Weights of a small GPT-style language model, trained from scratch on English Wikipedia: normalized queries and keys.
Each number is 128 + 32 x the weight over the matrix's rms, rounded and kept within 0 to 255. Layers, rows and columns count from 0. Numbers have three digits each.

# layer 17 MLP gate, 896x448, rms 0.122, rows 122-136, columns 128-191
133073172209094164169109101129152126111116173177106076103092109168114138158148113171075108163108108108167163172118122178126114187138097150097121080125108075143172126176127149172092111173106158
121093142099159060097089119102130153144122150107104113123105176138174135135120170120168137119168177130161084129125129113106111122086127139171130153075125137134130106134135085039122194140052141
130065174103157144108146142125141124126133134115074143132099083159112140111131104171150135114136166109125110085114067161102098155150187122178133091104124136060130149150168107148160130111124098
087124079095097065099179147123114126074126094117159174143191128157142129114110131106097139129125135167116136163109109106131148052125168130164065099106115115119137170124145152085109121159111117
142143143140091160129138165118150186053131092121100138081139238096107154143218082143193147119123144127125156103110151193145111101126136171167123174179177140180105122141118140088092158071179101
143186210122090169155119142106110099152142071120123102110152100153133140137167093146125057153113118113151123115131149170176126091106117092115127099101180168158115120105148145082121127091152110
118181116150143149103189187138086150134118147130163100110179150123184079151095078093098049130157202065171147105125129094099119075139141090093109131136110072088129138150185147102164068142139104
154099124110094105107069170162104119177152117133151148114141156148089140109108129089148126192172191102157096158119095134078083098140162125128115091161117081144146137115132086114179138149150069
090160102131169153146105150132110118109111191140103183056158140120150147145211132171115084158149112138095160173148117186075135114198172133076121123158120085134125115160159102148103174183106126
161139088159129119147117075092196100140159174123102121160182111114159140129153164102141121127128097109096192117103166127104073111138156111192099139120151118070164131169167145120132113127132113
133131143113137110089118096140152141118133174100191127140132122151138103061126169126150230109102088053151114119141132204114060129137086158163095145252097144134077195133136146146057122150106059
137130163107124161157100078118117083106115103134122139148115176172059146155180085117118124138146194141118137219105156121077105122092156118136151148103148123118132131184122097124128144116118108
099087127116110101093129162102106156148112142096121085127078111157086140141089088127124115085131196162135114110125135175138077128143154106131152107131092075112078160129079129103124144221170145
151102101112119089148091151125099100120131184194134157170109083121122139145123150074142149186159123142092100054119141151162070120126120084160156189085203101138094134088117137037183198159110093
154127132079090118133137150094111140120144111098115126156169146090135159134131128072073102178154172154114164082056086162089139097125175088194086141083101163071112181165127129108166109107158163
# layer 17 MLP up, 896x448, rms 0.128, rows 122-135, columns 128-191
154102144128084139152104114144128123129076167145083103095130146173093108110150142182059111156102086068099163119121100112135070158100101168105109126120125126079150126136112138125089132138089138
091095193124141203115112121182135204112100102143153088149103159104104094091157103095127143152161115123144128122120178167105201179047132089141116175110145121113140101142108137146176128089053175
118117139094143130150094181068125091146084115069156149125133154131152154137130131153099150166141131127161120139148096171075112142131137097145119147079152149084164150155164129089160135112122124
160186186133199100128086103122094142152089163138121115147086114095165114158143156155127067134170132087183125081135131099123133162132087168072169079170172104156146137145111139119140080135166152
133137139141143102199173131114050151096109092182149127177108087144167068124105171093138109120127088150126120087142169123152169163123124160120120110080151164113143117146135145122113131119118098
094122081180129157144150128143135188142152165122122205171117116180132144119121148178080117101102132155173117173054125119054131104141103111129129149080126134153172089104101167114105134081089169
094110167124103120168102184134142108084156123074119108191096103183110107126102175147134116110154120131142158165126128143106159147140048099125138188079137179137097117075130118119129149134153154
149116123077185113068093158099165198178158117173116134156146060102172064128126136199121123117128104129107111057136138128157167081078172147143131150113127174130157128107177086144105136155124139
167109198179152095134121174144127124159191050181163165159100119135154134121071104113185126169095110121170122124178110144159129097125155108148143162152106131139199151123094124186202156174130135
150115139089154149061122120121164139113077134175129109180136143159170105073151151112111158108129136103103110173120115106094128111050125128093106117092146108142146092093139096085101112062143108
100160122049173124124118159137099108124164150186112121160147171116083132105099137140073122110127120155099180107119173082102182126111039140182158094164132152086164159103113073124101089099154154
141124160151143193129139106152165043120107089114163173225127149146161153096175103164145152117119169122087117132160120080120126092110128093121075077132068167114109100141145100040120138147097133
096151140183105133127138159154141118112059132066100128114118098116134192116083138194100117178109185085192133111142135119117111103035171148076145129124096103080109128188122174103104143117116114
094126163145123099109116129151150095118139088160137139087099119155071154127122149138111171143107174123089157118170125162037126175156139130130109132160105097133118194105119147120116238097182174
# layer 17 MLP down (transposed), 896x448, rms 0.128, rows 122-135, columns 128-191
043114129133114116105149132172081124081130109073096120084172156119160134106100118163078153098129147153139134085145118122187117208172096088086133166141148145114122166104105129048100071099204138
154088140138095121157140152149098167186069137146133132155147128148137097128155132171118124151125140172220101158130137141146122093112150142105145159102164154138106099103121133084113104168098087
145094105080115154083140147154148146178143187057163112124170109133159151068169100067145114163074160089097081139126060106059183116087092109153113149111138198054109162134126113127100178130106150
112140135013103080148174139129141126079136088203094124150120118149130169062119178118120104091164146105231112162121186163106142098131142141156140099160148097166108098114126088091164102131139135
116073105094103073201054128164081134114091140137163089125122048180169185190053099083133091170150167103086126109140176108140185173102151111100070095101141119157180090132172104182081165104143142
128119083108119119111187114184083160143107090195170047088187133120138126131140120135109174132106137167103164188131157125123137110122157164115157129137133100114117134117131102114180135142099078
106071134161120119136084085075136110115073101106138152093098157137075121130131163104139072098097149080074117139123137130062120087054054140149112163141132115191134110107154143121108114094083151
099160088172120158124118119149124146143164153112116134159162153126225161149072073174080105144105071127159124122084115134101159173172143113118137181142191122143117201123111153080162170142083090
112115134125140102103146132193090123092140130079127105177125078141084088155160093113116136196083078109121132161107145103132135123122116149135096171134120170192126103107118154123136110120113101
146130089170119120103072157116092104131156147154100164147110102141133148097156094112149145172080162138179169149161117095130108118125140102198058119159126121072123113147111126101044128138133135
138129072151120163112035130148116153136099101132184099195128151153154115089140116125147137167086158121117137139120092135139104138161121161129099097115153073112132163102110062125159093169105153
105183133106092182086128168077075129126152155147112071134096161204141164200078145145126134110103134152118145117148140117132112136130101127109148115137134113097052099122094127117106143143136117
115161145069180109130116153096135153081139150096119149150132140070121121130140134170126113135168111120159083114099135113126093105115111134125104172092115126130124122139094128099129134130090112
143116117129109102128084200128094131098081088113093108116237121159162097172198160112126141089126162131206174119161127151135095137164061172102067139153168205108125142140134144136116128142112161